{
  "head_dim": 64,
  "d_mlp": 640,
  "activation": "tanh_gelu",
  "norm_place": "pre",
  "norm_eps": 1e-05,
  "init_std_o": 0.0,
  "lr": 0.00772,
  "schedule": "wsd",
  "decay_fraction": 0.786,
  "final_lr_fraction": 0.0,
  "doc_mask": true,
  "dataset": "wikipedia_en"
}
Each number is 500 + 50 x the weight over its row's rms, rounded and kept within 0 to 999. Layers, rows and columns count from 0. Numbers have three digits each. The size before them is the row's rms in percent of the matrix's.

# layer 21 MLP up, 640x160, rms 0.216, rows 19-62, columns 0-159
104:484486510466500463404416569551549512542447537483465423554485490607549518517534505554418529525477497510475645479539445472449525465471583458649520419479468440551511505488512551393499541513550557496438432509512470487512525483566539439477544463477531502485472557489496516585547529553569527395496461491477496507512468499473565486460427542480496466475465521595539420495486534469548434489567427421611555590449492502612485535432556589457534503463481477447500464476500454437443449512371590
099:559493577464461433560553450533479536460491357528474425529577441564564483482558553530453435497409530529532491535537445590615520528533557400500465567557590477467516509452491476531542433547389529453532576483516431479473468463476543577486471482434533487456511544488503387512415554608489509474484424447603496468528513450545505540523480409404474468471470533601469416557466510529470485509550471550603539585504522452566489492483528498434520544432508469475517530439483539479468499570449537
109:518555520494495454448514460442573520496393497558415603384507585443417415550591514451571570547511443482494431485556477558491532539462514479549460441587500568572464483456520436451572528499593518535499436482519407557528499467565557611440451493535506413471540498445584554514507486569483512583486453536459450547515427490538534543524523488447560596504454588456438463532564557440561563519460518491547490552477420480421475497515459488470457557488419438517523483495466494477583510559489438
105:522401514459533555433578507511493451608486539420544559459556442499477493551485541533398466500525517515522451514494417547519578478466485460440520618461520453505584534445536472486443496493563535592496504543488495499485526470548439621482450590483380502447434526463533529465499544488507535530412495489431423494456499457601549414483477524532523482554588572543590496452530512553453462545577475491577463370590508534541522458451435501560600567478454424499493456534547505583502505452524468
097:453415580454510556504620480475594461525421510489526393488386473480455436523504565467513474392536516566539379563480469551565435531517470515540468512593452497512448542450467468480535499526505504495543524415538548499561475552511464454455537517433561467398462483497512424632461503544407506507501547518557575523566628511530487507424492487518537512456467525546558421500492468519453510461423525468518569551606585430449502494511491452506526492520441613493503538477546510538561487457451582
095:476414566515491495545423442573440626482453466613521486440413378569453557506528506445481556509500488497459521474449477489559541564507564515539530539504497517502476463473466554510501570520597396506555545548456455443512559565475421586436515581567470486564530526575449596462494561426506487530467457422424436527513481506535440478489585559555491591502493525469485485447447433483565533492484520535473528601445634451533472483558542439500570502526462486565447494452453506479454446555436472
105:520474443439516402523482482478538536512476542551468593480498546582529570509442454556462402597431485580491506464421558646579478474527491426574441482461468530521445531423544456434515457519480490548504468458569461442544469402470532552515582397553500526483472415464570518532501492579465606508535431455506496565549513447604511494555504404488521480500409553521511423498519576486447553545508505502458481560488534456500549483398545572432555462444520513554494562457544543586531463465481505
100:490540398453521542504554474534472460543492531615571459343380579538521485512565537459398494488476514398484515571472441577468463487498464516432445444491509454484498550500494518551477539583475455558531513591514481550431530565499496479517488536473543575436462506482446514540497540504484456543401489462471445438515487467464475502549528463484522501571629482579494408501543540437484498395526605506479598580532549446449501441490543568506530586479394532479534465512556501506536581560555545
094:542519532515575470485447471526526457436530454611486509495599478462437480439505544538460534589534564493522442497475381430558448507522478468454543442498488601602555486511499523472416502466492463473533589595584416490520532508536502527509450462531378486583490399444594561561462475392529459542467506516495554467434461490424498544525489547443461567425465506482493490570578474477483477536447519515502410540576497521459522619435580537500429490457515407496447453512476487594518475497551437
089:516484491429509474610507514561453540463443404467460410527414504436437530571521523499510486488582514462523479487522522543463598527427446479500501581447532557561503558579486549499408495479578452564544489467531502500521520433374524460511524603426498450449476521502551466482531501559469589468475445558564576612511504477477515461475462528522421519564507494546575554610473524526528469465498448457502426534516499612503586414475449562461443560493545509483495515435380497607479506460580560
103:509530510455494535467496453611466497559464441468476441492538519489440521438521519469561531462480448505575504547585528417503492489413526533500563520515464498495393519552561544540488533452427544567513469450544487532573551485551469470511570479549422486473408494461530533536482625489535459553567478460510494531525522473444404402469485527525578599492508498482540498476495429507498540471613488511551499495590474510486556456505495591504506424483419500381448506524531423442420495625682578
101:486543527489410515459512500438557414633546588554387445479446561555471455529512429410420542509525500481527438475556501557411465422474582511480509494571530492423503448495479471479564548506515426479528452392479505448537464543510420508556514519521464505427567443507555521436414432492539512491499504489509529395451491534479520575525545538542540536545495569509525490421472447431502588545527538537539495565568483468560464495555539438513477473473512530405532545433523417448539462323542505
109:516494501493498562477525433453398608450503502530478444521468486462519505482522527484466510494547459433565507572374491515579563475511554536452378458517490471506445435467613466419454510478509607546509443483478491497389579501493399566444564513498451545475465444440522512543519556499485500545469520553597440527457518594517477579404461552508531460457533512379528536555398532539540500612503552539536504533565532428519471599427504478492534508491497434520465515500483573600481486439582470
097:458410489501513504472594471494541499530462406539545393449453439469461506501458474459452489446585495463451537509539511481448498524493490528587454491464522561507484472456452539524500489426544606504458448471495432448613599490468456422477571461464445475558476497567455472471578552595421526533409459419565428499507609559538433592466513498439523519509469444525510374474588506545463521466555513510604484556496545525539568504533577483501489600427522521444517578560466535565533495530438425
102:486442511554534453517537492456495479549478507437560542594550477546348518461532430466488523507486503530400521540496448537564548501499494517450538514540438551469508571411576429563558565432527582603506462485489528488438533517450458631513458591491552581532466449440439520541560503585464491415402477522463573496564466460483521557485574514538507521522535509524510518494490497455502533580498576529483419398513556446518545410529621455431561508523544560464537454476476497518513553370534528
100:620388414473515515504442556436448538499491401513466412510469559456518566476460564434449499430408517504492528532544560491544580521495484587473635475589439488580564566474504505491524510520513555490461455502535438480428497476549467572456506578492547463432537419568476457649471474469554512509483537543440530472516519500494502537562447399516529562576470567594499513528453473570489562535473515574542437473476447500555499543488468502383514499467459494487461484556530626569542499484493498
103:501436477433507539505568520532513462506404489538509436564551529448412440481464465490428412518496499476448480488493489519498521551437472490479528583569488449561490530373531608454497418579501356529476494518481586504520470544491529496513440563586589500421451496556433547516550580475482474526455506543529506478644464524447537503544559505419521499480524437508490572558480480564481454476419470522571546537518457531511461521477416604517461542513464572544598518453553465485577453643539510
105:488441559495471424543502503492558453549444586529394517446388460554456520523520409438519514431455435475533433515398489525521508547571473486488578454479509482523451495525553503503521544469520510500609441506518537538624493407506558562468483563473479578472557537485513488634459469518468415487551569438533457548569488489524390468482542481542473583417488583544516421496566513548560515583517470521571561435461409528480482500422555456592451463504510523532506426485545568495580491457483563
099:389464557565535555422575542522506517542564530498487451384537506478535419465522525554433459483533403519515469466500520454530454496479451490455535526499505518537559492571538550456564451508495530532455438442431536623508517501555523487445480442479529518525442459403394476497505608577554452464422433590489514508530494501532602458463456532559461497483500545480594568416473449490506542541391517520539443424602554541497499466508557467379497545545547586587419478461526562481558459489494534
103:446499569471472502416534422480505455511488573498489494590482586452538447488495477421603547569454455433492456572500495473427533488464545544630521493488535523519449454447502464511468474605463401492525544521508451492522491543574446512498467499506550493418447477545501580491526488481452505481459505478520557462553392628496553538520526447477442568613429526567433462509519486463499573575536382503591533401560494493473489484529494500439537498368547455573482431472511543515610495516505410
097:522471535398457563539535409553540480518512458524517491573408494418417517515418479529501546536487518453531478497464441439543403542470565617412566469456514526447481515455440501492504533531525426406483459507600433566416466455470424540446485503491490548598544501486544572471530552476486459424424436499556528565453484399531523460522442520490526511408507432527541460590456521525479493476441543557535476486559537534507451502471511545492439621497579512459437528574478530537450663486497470
105:512528523463548481456473498529466552506443491519578510519499449442476482453464519516591514545548459543529512592443605577472448500464500541497482427498587493436597538623489505562457496538498541403578432501419495610516484582475511569390493440503502506375564465538514502439459492565462508557370431500539537461502524468466512450511429507557572499556457467497476481513520585607464459482495544520553404461519630517533513527526447513415422505531532549488504549440583479480460488551486581
112:533497408527551546556420494464443511498495486526511544645549571433469476458530463510500493562524530474540564488453493566456483436430581485476509436560482472602465466525556421521622524497490405513487568572542491450506506556487501550486458494583483498466527488459480503492592564458551474472537496526516463488498522560490515529422570501514402508559411581418548502428558453535519585552521504485470523484542525506491437545504527550453418470572574435509399450592542399516493509368585584
109:586460600498531453528530430426500555499540488473561539432554495539497430510553527572585492498527420441462562470523432523489503395522449548521527462522569524506479472496502548570525426510528522413437497534413553414556524498577544406575513537501543533555485455434482518454499504485613518535499509622541519515456485468528502426488518484460564506510547502420422481481581468581410449516645486454514590464593551502400518515495511476586494582425543472493462576482488520565435502497464438
100:512398418369489437422477422481540576564538398491583537550549421520484453600506495539434571519516465473423538469458422449533509540430557513492537520477545465550545413481553470540430511569543491552466572533527418618529544553496502479518558474535541504454466514539402428429533544570503495453524471506503525509540405477459446477499475435493575524435493516532516468559470458503477545481481479535488481557546441530623555526497389511539548448501482432519472554578430505426427531550492431
091:472538593542471547510532463453439440447479520487508548495464508441553557429534565456583423480571461558495544487615516552456511452474588531431464444435506471538483526435608514550470432447484472533509515490538507521576490400493434445539434528573513537503370444571437389543495513519449467446432530509466494436497564520405547454408545494512408498548456428548465466427515503536535448417494418459500533540505524499458496463571523492531495482416438554490464468511588553498579546418594519
098:510464431564478460510475498538376478507466506516507509472483376464457485547496504496426543509464478460500503534510491461473452530537469479591506450501482463490488599477438541609538411523466570453465510498507446497574541584579445428439490530445501555514404447508467485433445521536606460474491497340542477542555589481484498467483538546559468408597509437538455492534476540478516499558575512572547531509583556682452482517499484556562494473418550532494497478459549435470445448477577555
103:510499557485442574505522560498534552511446457551494448436416531465525461482522506540544474535472491493477464521491491534420467530502480431488504609485568525534467470543481483427481540458462523533479542483460532574549359510431572464348572540526474458495487459535455414480413566568512554573475509548539542390398558529377491534473578524535392491472492512501418500553622450482551486479462508450519517509540485473488536453588492453508468426479530399477531509525493482455453487548666458
105:509552435491571551516521542518437462469551531456445450410409562431522452500539578529397531586509570443561491496510422498540470514542471471503542483591491486488523479497452584435450472443491465450524490614524581522568521547485391503422519535485406509457563555456441427590484504443511536514419487467470451488564531563465505592530517450404525504482553495562350461498543511488504497435504520418552498549444478463506523531463529471564566565470601556462554457499556480438438493578550560
087:532448441523415512537521508534550530593471507473449480514486548551520513585482552483490463532571499454522527409484531471377469534590491476442476542532454443586518477591536562357489410471595534483528493469404534450522479530384517525459464544472580513583525487514438499435458544375471558481542513419489469484559495533419445467501486480489480487451500508492505626561510519374485466429545517512499571593368529550440512548502504469517568503516511450462529461568583504510521503480564532
101:524497613457498498515471455478467607574502557545469516502432532477450497488484523493538521476455554501602399474596550490565505494408499469513460490528484570519506487550505424423471527505469545534444412513458506466412371628478484524433589447484397510526533451559481451476575476522527477549398491465481534392398407453461533502522489610452580547454514538417493455462510519497479560559462475483488440466585564500588425541524507523498575479573475567485441546501473442494497484475497433
106:568528457478485451418536365538571540482459522425554444564496486476487466514468591577569540472484491437550564467561435425409482498457541596462561411468399477550574610485469475451478489495533502556384544521409390570487523582525444440519540511509460478532573519565468451436413540487499392469460472565456504524477460449517467499451481538472550545450496506433497516488492465477605488409524511545440444501511507510514531519541601456538555576456528535486493523471445568569456518535470507
100:504493372476555441516501561478524597515571566519475445524449601470560416501514492462484518482438525489480545491476451523506554475533483454512475600545517470486480541480493539456604406541518424515533377500494491416573504488545507504588528470432506502404453470582466469604529507478486490479462524490509412583561492477537451522448493585518502518407467455531501475503538510493506483436476496426494535463489499469505531563411562577383506477524612496509513578399434609520632530494579555
105:477465525525434457492423603462494446486520503510495480488578560468510607419457491595438505443462470429651544461525430568424525484561568501544444469532516482535477546445529508516441508518469466505543488442480498446544564600500515466535415491442512467540473466627540507568456488502538461451512462497538599450497453494556527503511487541430488502552541580486512507521425429554583521416436590444554567499481539433464613439503552420495482454479472472524549364531448544485575420487502472
097:523416481542609442500560479513535385472485546451579482531477453516525444538622464489564480522586476506447448504468346489512577499563569518498485585426532556551522474496585498543476484490505485488514476486469449538469437481558556529470424562525544511467426537471532550413540491496600508537509514586480515489495474522524536519480643453449480510507589554435460399533489509460626538579533568497539487485481512516541435452420501577500446523478442427514429512511510415527598486507427449
100:563380548528420556502467544519518433523422451582523477500545517540413542451544545473436510561429495549524489439567445451479499597526625490532527520467457489571442503484508510555505466436448414519468522515504416547429613595414493481570542514449495434368520491462548503497505467525466501517525485510510458426531537484472464545449495498514547485437513418386595511468443437464381452569507509523492469552588489520615578459474556489504459518502470531456485407528514560509531551432533485
098:449479565521438484480458521468448490508537550550539493530426496480571407492482555459497498492490519432497537431544472516538547460586437452543424467469478550480531591555534584520350424425506541480470417524439547576562381535557462557599503584493388460409478464614492531541488445565451441471455514555501524487498460513466523496506508513445488534608510469464432449504441557489567459486491598515621491476428471457526517603540547491497547439412494493510536443515523460545462460498442490
102:447538545532456392560478552415512490512525573506470453477401454548521484444520423575461468601363506458553502451538497460502558499519503501556506559541504489490548518592488410482556417551490538447493527454456460486430436505625534414504471494416487636497536469510468458477568511519589575516512464476562542419487462453432501526545430497613478537550510497590473474499555456603500482555463573527473573525477495495517597486553497530511433434434468503500505489546493519399457438495440448
097:421485544561590573560460524489506527561590623537544590433477481531511511460423566424455421500548494553419534515514485510430492566510530450538489548498463538477479495554430525547546394601511530530461501514463583611496409519446553522390454600513502486508447428556501543462506525526525515464484487487517533496465498479579511529420490423512509598460545468502465483519575450426555447583519472470431444548513469478446529477560503515600530416471496628549515547493573597468529478496544495
091:477466486573460534453540536532545447477459475500467507575615517518616477434506517500520444500525536365452391460628581470478452477566540472456498448510502510513508497515422520442426497415482589511447512572619512488474521495472488483518529513536571503530418519451537541558489493448435520438476353516453497443603477513391494559471568544476482501503455467432505434555577517492553543524503424502522554510582546456487586467488567601478574462513430577469508503443479481475559465448536515
091:531469521473512384512573501561481437431475586504491464477426500515426457525513421505482532541467539551477443469563511483524553549425584405486372515493543518379497522427475558398587537517547464474561434524434477565500485532495470518551499533485612504461496545437529555480483487474562454473481446514517488568563470434501449441578471646589417547449401503519421486459452500517440402531438452493550505524540517496588519502473569508562539531576531482492382473570498530492490474515512517
103:457503481548477437526519491548562507460379454500375470432479520434523503445562551493561505450432463469549535525483487487534495483510552423452541310522564524503527407538536520611479545444538490462509500519438504540466531650510507491501466552447506448527481469475450531448561576572558566490520465517438455520438548532457465484519485547494543526409610533503571506421437489560477547492580420447451467481468558485532573499513453539522555529572574523467486394494466494417460539501586545
095:507412491493443531467500479497479489466557524553461481455458463547505504543401507624530440518527518496572489482407568583517415552456516447521527492511528529487512477511516454464545425547533415533489476513554492438465539519372474545478510539529440535439440479441673497464550466484602560510442542551558408532450456456470503570543453500487618496576459417504442520564494474523556431466589490573392535568610497532520482506457509519474546499536471501498501629492557514441529542529570548
099:553429540518602496527434567481448516491514481458540473548410472563573468580564511512529442559464477458459521548436470524535540568556467432538477511399449484505537594565470412455553518424495418435480500481614454594465532488543542574443497565502557537588565526486458511472455533496480611440464497585488471550430600491431431470505539557541568496552431492486472515458429497485617485487486504545521483472507501459477523497541424513479444470461621410516483502468608550503491538533526594
# layer 21 MLP down (transposed), 640x160, rms 0.25, rows 19-62, columns 0-159
093:482453537587436605394507398385502518520513525507468541522518490456563541586555473531594501488446477516527487518497550507466518515534473512429414362578526535519473491499463527560533519523551498539585478566522467518510491525490568454452520477519496475401486346534459457478413514480479494511436455420496484563504473466547590555568514513435457563506484497481563531495477365536427540471519447509558503386501466474517544518518535484556433566489535442635479587441552548501527592493532503
097:401505541520586455509540406472496527466499527504486552447475530455519464390421499539554506534575525472440483500528536530564514590422417507579494459494458428509384544486440495547559356474571422563568479457460490559434579545495501471543527454469413498373481365458560456479461549421537566480530460565542458492485529472473505492525564505471460598508479424518555533504549498500548611443413493545374488526490537479542500480466504553565514489471544523522482500427498473550536473518545482
111:506488485499566526514484493473510440521506513556453499487556535402504483473520377562468426512465511542484408488436433408465483548569387459551550524473587456506602473530563505480543568513565468499459600507420513460497445508465486457487518493393493426518496498433533596421409391485528502521530493558498447516425488425536491510511450503449470480583524489595469483478439508561559569533507489499528565434477483496449476477521432544427473472442427513674517566539542494411439585478509446
104:507504509461468453482511487545552515443378506509524522444492491509449478460435568552478503432461551579487618479531507404406510420438459562456547450499459505520449569476547381448515604467532444498508541624487502557541504527473466583476444410557503569498471481506555566489510493556453689432484503448421463509477586404514456448477587461550515490453544456502451591499459433472446477466515511522443477505507552560573537559493484488477505503619499444552505574484456491460533492501462512
095:526562351554450472509441491455470536514610463543499425509468486544574494556505496547487551537484456532430463487467453441498520461553508559513547436482512561595534460503537541446475532574468554507422499549509643487496558494469445496501485602541456486572496502630433568538493545499501543473460449524608476416469483539519483560610515487400485497432531506474442510401401574428578402449532440557513448431449470530496601519518522557463448499495523511524516514575520505513499562534477554
095:489461533579535499470532505552502522497504499600587497428426436448512435489440555500401477471552374523586522505529577427499427503463487541436459471520539537485434451471438510352499516521561525483393572491479416485448551518476485483495458534488508431462511520424487533568505467496511500618574458524450407532553425560505449444491464558534564529478489568434580555517495557478490492529484544479531576617397500515539500450558543470610597531486476551482458483500539586515501518544522578
100:508563422508553457454506530511493461512480508513533474516557468556551511435479476499459440608536539470494512542527500532483438601490544477415461563481549412505521547575528597575428457419449491471393534511453526598518503554504475459450529536469427441503488464511496519461482513560477473593440450372501472435492450556549530472437545470424530548466463486556533406542443498538508562577617485373506518552514482582477524557500520437444491513552559478451450510428445514457505506319497537
093:482505429533502417454414498544574463516493390517487468463514439468424539415433501515535591543378481483550484458496553520511584470549471519541411435548518616450435466541473493513527447492488577519541542506500508464522533451597494438594534542537457474563469469466540532499506519475443618501491506508490589418441542566523583590424505432571492528607461497529504514454498424431401473557481443550546523487563494570450537523492501545446470475559510504505489447552614486591534478456445435
099:496561412533554525349496564459476522467550534451504500550440424509528580578432444455502469580582551518447594563588479434467494512581468548496364500501530433504548494575407490528473474525441473541536490446426442504598446538517545485423531496452441492553486519465421533437610583538521530456528571467524585566482495552504499510478388499467467571488500460450396467491472507528447426467493446562490521505505492489511543494600579476418572495488483549524440459517511478459549499460495474
093:534467393491543576501586511528552367476554437449531610440479436470550500535475460494418522413495455511500560472549569471557490502548495446508486566506567556514535398427466506495534474445484511532533507483451475514457507544391534477406511528391548469420550520522482498495585519423469462507489599542538545506557470459570630482531596527541577512482520461524503485497451463497427440574564479505497480501515508493589501569543602462485476501446491485569456506475541435542536493437530345
098:518507486541502487471501498428626472591503526507596585604556523474553510546481442536485469531562493527443537448522426398573505567536517495455517467445504585478579490429469577572547488532435485414499427488416538550419562520477492455394529461501574495455482536557423488464574489502432514552434402464561520502561420525544524476573525421495481434505535491514462603376494500460463525479589473464484491473498457569518498438511428504580476470438389424534513538463483543516524539478462448
098:485527533501466540507515510556400479536502545534502491592502607524530511575474472417509453471520503496433470444493586549433581473544580461482483517563513521516420496493458403481486475542479572435477400462566524559530545474580589408497535478518525467494482529429429554468467506458504472562516477468530513524566526553580448554537543469439474398460562461526498457491487625470492609500539614448421440524429418538486549495561546524542557448480601473398464513592456521498485391472445487
107:417464487549560593499463489556463502477466596451524528420486536550486514436599462461530604445608505492592455491529562518536533528540473471497473465440522566409516469539420412519471606458598437482426394409485484527502544406509524410416544475565557440440549511564472472493481545501527529540431535531535557448424424522535517466466529511500521567517498495565512492515513493572552516535473410480480524515407493496562495599590425551448503540468540477461500528483587551406468459464486498
097:496524495535462357399428557496478530510562443545495522588406419507483432466498519536524630503516580552519468498469580641444575484486469403543528537558494527458464497460513484542431439500528564438494494551476512509552386405496449567459463474566511448542485531436513518508532428426527502489521496388498507505556576507495451470484484443411438472557519503528436461555559411555508551587463568408497500453396492560473523468546494436588500453471575537506469523522484462499492530487503508
101:503404434452479549578506491601480462591514521602453479467449492480553529407373501469513573524598454460540422537501531512480464479514532492534450453542435412490538432502434548428425410523445516506583462497486625513469484487552543523530574447572484591419467539507511490531482477547455543459600550548493539509450481511489505460493542483482467527570434488359476382500512525507578539427458563468521536504485517544529441521468453530497476590419434554475456469596444495502497491562533492
102:474529498525415438475462489450486485515433499468598465447599455562563450522523583446478515511463565530505419519419455490400541557506571514504419557480470469477496512476471498488460579465451462496481558493458449585440503441456532473547583451510495472500443609498386533473501513543456435524490490446505564630553429505526449548516561575580552467511474487397481477482534457543402639430501387365495533477518440469537530475439510502533464559529542458542467514489491545425471560518462469
109:497418517476498440500534504505456570432487483472496436649570520478521490654542580449411509541512568524413460408499456559473435558583467399528528518478432545501516486479602452516447491416525535468501505555521584525602518405409572576494502559604488520494449474466480453529459500537527523565525530550468501592543570482542479469435519517470538479488423570602440471549498485487461515539498543405521481540472481403475446454549463458471591468551486502528549540446525559501492511467538521
095:503499508557421443584561443534543588441393520478468524526547526504484589450441537496508532513436591502591380399522506543432516542491428486409462522558442483523475612524488494502592606589520509423461501527503562459480460492371459471451502447498569488545567468427572541437533495527453487435549540498448533512486448558409454529514508583486480515494543518546464498571549490557513533570491464508506481464554458509492436492524597509594554521442496457490532465390573577453486466539513527
089:523459440521561526425541441545483479465523499485491525563461457534486466577514399448495467528531433495460497462489555474478384442478495544525436508489505455377556494539559510648512452489492473396492549485538522469443501428550527495436493637539428573470615453429535593419521503424476545460500548473524460622549480526478435480498531560434557566498490497594449523388489489545475518522491523497453524501515453491446587445501518390507497430378550531516486483542546458524467509518543568
095:547469432477523517414458451481531533525429519503538495447564503495486472433543504581509548418476483465510645507486421498464533423562522472485490527553517322480504444512548600485522591531452453520555467391493524415446603511537562500546441498498536453457416578470464529501539451541514432468488499548449416458465448443494611467520504562456510460428448530561560533573511468523512489470511558532451592519440519500545440487521517518452473501464475625517605452450513497608453535524478526
103:564490525609374476432474483617451452484452531468507465450511454542447453498547506509517485539421531463395518491444547483481530518564485507476508474548532643610467437490500538522529532455535537588486529480446544463542507564521428475566470465613468457487430536435537438494472562513575508541414526504470466506430590505594549477542497640453490432429590506581519472496512386470489509431531538435585505487530508499495531550535460505472487512513442610551451545487524493465547546563468537
112:537468558412565555435504539539461468448485539508426472527466507573523513459447471551575452535603462584497553482532572474470468510530455552457511396463479468547568597550437452576514551484540503458537452475516446507452503490437528462501517328383512366547439500483494570481524499419431605478441478444454574532484484476448517537520464500455613525539449503583509476490477516537448490528403561456579507423528471484468487548470551538523554533472472568454516466507510444388437445545511508
112:480469444467476539524497518403496573463522425452464450524420486525469400438530549536502571534495489565561438537467532630530509543519429451473572461557539484497540426405511569521544562563515541544446522505470480490477497446482591448450424495412502490516508505487485474490548503383470500516556470571440438490453533563498502445447547510468490605541529613497478568516538560505565583482440483579520459523531481518528541521538505462549442612559464512557474508339585486530505424388517559
100:475377552484438506429551477504508458473515453458493512454555420481497487513522523544511562496551434450584444439473441549438463464473428519510535498464502506508537527496490563577607514526503473526453516541521554455468514453556562465580470473538539486487580588529521446482563512444564482444514578521619548531500410493497486495406648492415491603456468492516540442518498434518455455485528551409569439423610421447463527501416531540579473429484483508427534415477537470542534415438489428
095:501563505429551524532518565500492495527502500515534555476569493516422456458417419412528484469458491586459494477460406440534582491584461502583540417525402551506462360423483521470410524464477507494481420509423461475436516416473572476512512569532578566434514378499559481508463540567479498450529541439536517459435577441517399565579424483472551502545541615512503501528523492509559543494544458550436462505485470482541486556520546566509454432509491502448451471386452461454585496559504500
092:482591441496448540536486442506480458513388446567457513514501483525579496506476595485516434463467447452490555453491445427496595461542482429447554469431512505474529490547531569464395535509580586500472520580566460543597556469433577558458500439488513481504575500473487441427477467431536489521482484583481557489496557485531509582425535482497534535481454609394484569530435406487509554501461574497456486437564574443496553426518479482596587468408487443534419497526468515501480549466591424
099:527546468497521499519554516508551482467508538523476444454446552536511466557553472513590501582513587548510547489553560462511560456480422466522493569439446464359463425460469474450502628463521431528563517434483485504464492495526610535526414482550464449559511546403432519506556479508459646497447535466387551446534441555392565490477488459475530487461586511548531487512524482547416496447505416445415522445497531478466531466470429419528574547537510465555506496512547477420499562378552478
107:460396484475439475531540537475495554570459547496495457493537474481540562417524424405449447530522476521462483416495483416542477543448458509468485530442445437491498544551465569427505521556533549552394566438439524368563539496512535427508440530559562423466473521426577518527454463436463622475481525552556552513640429501527474507469419571571491485457552470500532482521517507515503582476502428433488531630520437604572505515534490482505478539505386556521517433506476436541461455508481483
099:512385497551546453511523427322553420649446513452553497453424466463479558502498517492500470462439397475485549407549561431466450524604503416539467554411498517562443584484475461515455463582557446506485481534512534468418548450556435420516489527502465456534449529526418582484488447504448526516522465550548527494536487545468479490514503437508543482624427577498560472495485502467467533468529488540532489561465490601458488496468409483460504553524519438472449571514470537518529524542597547
087:492435566448486522519517466560494409489603515495582473466554466437458554447553537513583439484533517406538517460551480515518512407456465554545441560577490543465473412499406518506448455523552587523510539481492388480553519482497473409510484511477471508432461431409552463554571408527464449617470415470523495463526488464473440542458488494409542478578421505401550495434527492469544480450491527477552549535632480550525537519499472487530420407483475566527574551534471584586450466439507512
105:572510522501501598432563507390503528424463505533432432510530516579547511528506546552474533594590480433558538572503489509506512547492475511538544495456506504415469496445492468560511593535462412567539560494505538591447468527528464611407433545469527520521518656516548618563469415443405556457449457504449499555446480479490487549477568475521494512492359484531464416533464405493473425492515497551414513493516562532455427536541476493501513520518515455507465496457534556525460455437585559
114:466606483490595414407574486553439500571508474463442473494492529599476531535431485531388454492551434502573466551475490515468450528551486482544527485487547498521608492490430516592424425417474536536463472486497607556511499598461575433496511467505457527568530540501545485462499518526483496521488472458483512474451567516395436462554538513518633546490545465477488550447458537482477473453440603495407544434470496494587434506402479492581583532462507491512465526479539494528436540405372495
095:453572538553484460413543470392504518370469464488461403499427483503459473487445399538558508536487441494562465442579473467451438602528426544576529427443440486517469484424463512491566415498561506526536487562505466521464582504484568409380502517480519517464519532504589539489544494540512449538387521563479530539457506519498514505455628493497492527515533414431475558558430444506479520432467560470536491475527506406453444440449501439490532514498416454491478467597405444431471449452518477
101:506500628469466493502515485535578542540471504587528423500504447411499501441540456403524529441580500491592423513503506440516504469465489501495527505486551579374532527480524553493604550437534474457522482592475415459539527481477529445534470522496530468512523415474495460436453524471537464490420509433515498568568480467414539523441433554551510451394523454483485581448537438573427535458419522486467576521548438473578580387516487447480385453422570488584503541481578451540477521550531553
096:439553535483450490513446452510449477585509459449490513532492454571550485501451461432536419593492480432502549457457550477518580492473491511473520466522399585587486504475469577518504467580481467554649547573470512550469448560414465589528542488501479551572507577485484474434459565500517584560528494424521435593419572598464489496445509526519415474492492404546508458437490401516485526501542531455485542553495528640408451613462468484484474554438493529591514516496553481469466484477441519
104:517459479523505539472421505387590489516564397526484495491494514505521523489416506541555562444559369517588425530469526515477601593453432509482553500626503577552562503563537506453510433473500548532551497469416520495487555539536470527493475515498517507536441422439515440496477512476476505575415343503404462561591433518523522532528512563455431534483529462529564508516531473534506401536512480425452559500459509483493541391414411536479511449514447490579479498552493541485431494483606526
106:476514458400572505473494507499549573590458503481539548515501483518567556473477448485503503429492503587575544625535538459535423535556539438530389508539492445464528502394528571427521414517555485518530527435506499436458601603410545540472463481434501506474483520529507568492543454486514480539522475435557456494571599479527438482500466485566453489509476513516519500428462414460334478456510560469353463519499528615498553466523471515427508600421541546544446455453505479490474520543493498
099:600590581426534449542494478483513456437526454513585538481427482571419506477528530534431490416503507473576601547445471533511505468440485466578576574389479501424570471541481553516486485501524504518508592540483446495481502436474530458502554528558564548524516457431542483577491540512524449452577558464472461493540456463513534620513464480491439555436397475486510424567506462479500372516447527481513505493548484489506502571526568521508566399457419492507645375481533435455530504478440484
089:451459512446514502405512457484516484462475566508503487551408478505429539530471434534437468495555520470469375443501470491507460464486408472501564412407543563485504427477542550576491481440465478512457504497463528491533524630487495455454624440437525440398438523580478608501445446425446482522516461579481533646505480545559461555465482539493479501547488520489538470491598515408478465513564555497483601527539524545533554572527543447613465442513448406576442504483451437498521486456505473
108:504515532553494484413456539503476500490457538540470484455524434451463468568534404514482523516533578482588560538521481436512487478560494571579404481497496443496532497532485510416520569499518596478566510420477510504519465459426558519536449511515576600488557500385550586494614440398492543488487530553439493572458499487454463414517540542508517519491588490489484486525557478525537528501469454474408384470464521590563458483519530517525605531430484577575408588595524549488524387490397494
088:473587505470480494522494450508472500509502441573561568521494433533601475552509447495349442518565477509421426570489545448530498504545485542535532455511442503571453491490526512495566481424515518565601491488504410454582551558500541461444381568516503463428598483445441575483536495478581478466442466539505509434443514543532507549528440456422524477457480527552495485555573446475450452488520615519433393560461448404521598471484440442647542505538461537474548505494464496462532535545462516
095:421522516561476472515523422390499460508354467536522538510425476544485416449523480508454435576515516486554546483496469584562574492500561532430457497551534619497444525458423499444573539574483511577497527456512463518460532477481358392571504539465513438493544531503457594516620481485443559501493514440525416549539599544523539498486533532457461548619526502527480494550419524448420434502506475470500468428535491514531540530456616532478470530480457549517477520484418531535512452444413536
093:528481501465458509430564496558560508440490528537493541543511569555486566466393501453491514457528540477392607387459523391469583497543503497466600555556516474628478492467492501434484496497456531517520469439382482587514547587458525525537554553478471478469489503501444520600478478448478516460517462549516493562528482510441471526511424563551391431419468462522535405474472431507508536395416491474551576436504415430507481540485554509543527370512499598478464510479495556516560489439470540
094:513515475454571421545518471488520435552561477487540460476420540491419479602452495490471477355497502484415448466394508510558430513439523502432455560521535539473476498537513475513566420441522569414520477461539537543524518540488548508478463427586510454492503531488609508416492500440398413494589508471543488567527490527480530494476551482545518453491544522444504595521545503595412455474536512459570442452394564411558481429550482461463540571499504522399449512451607574527586475478555484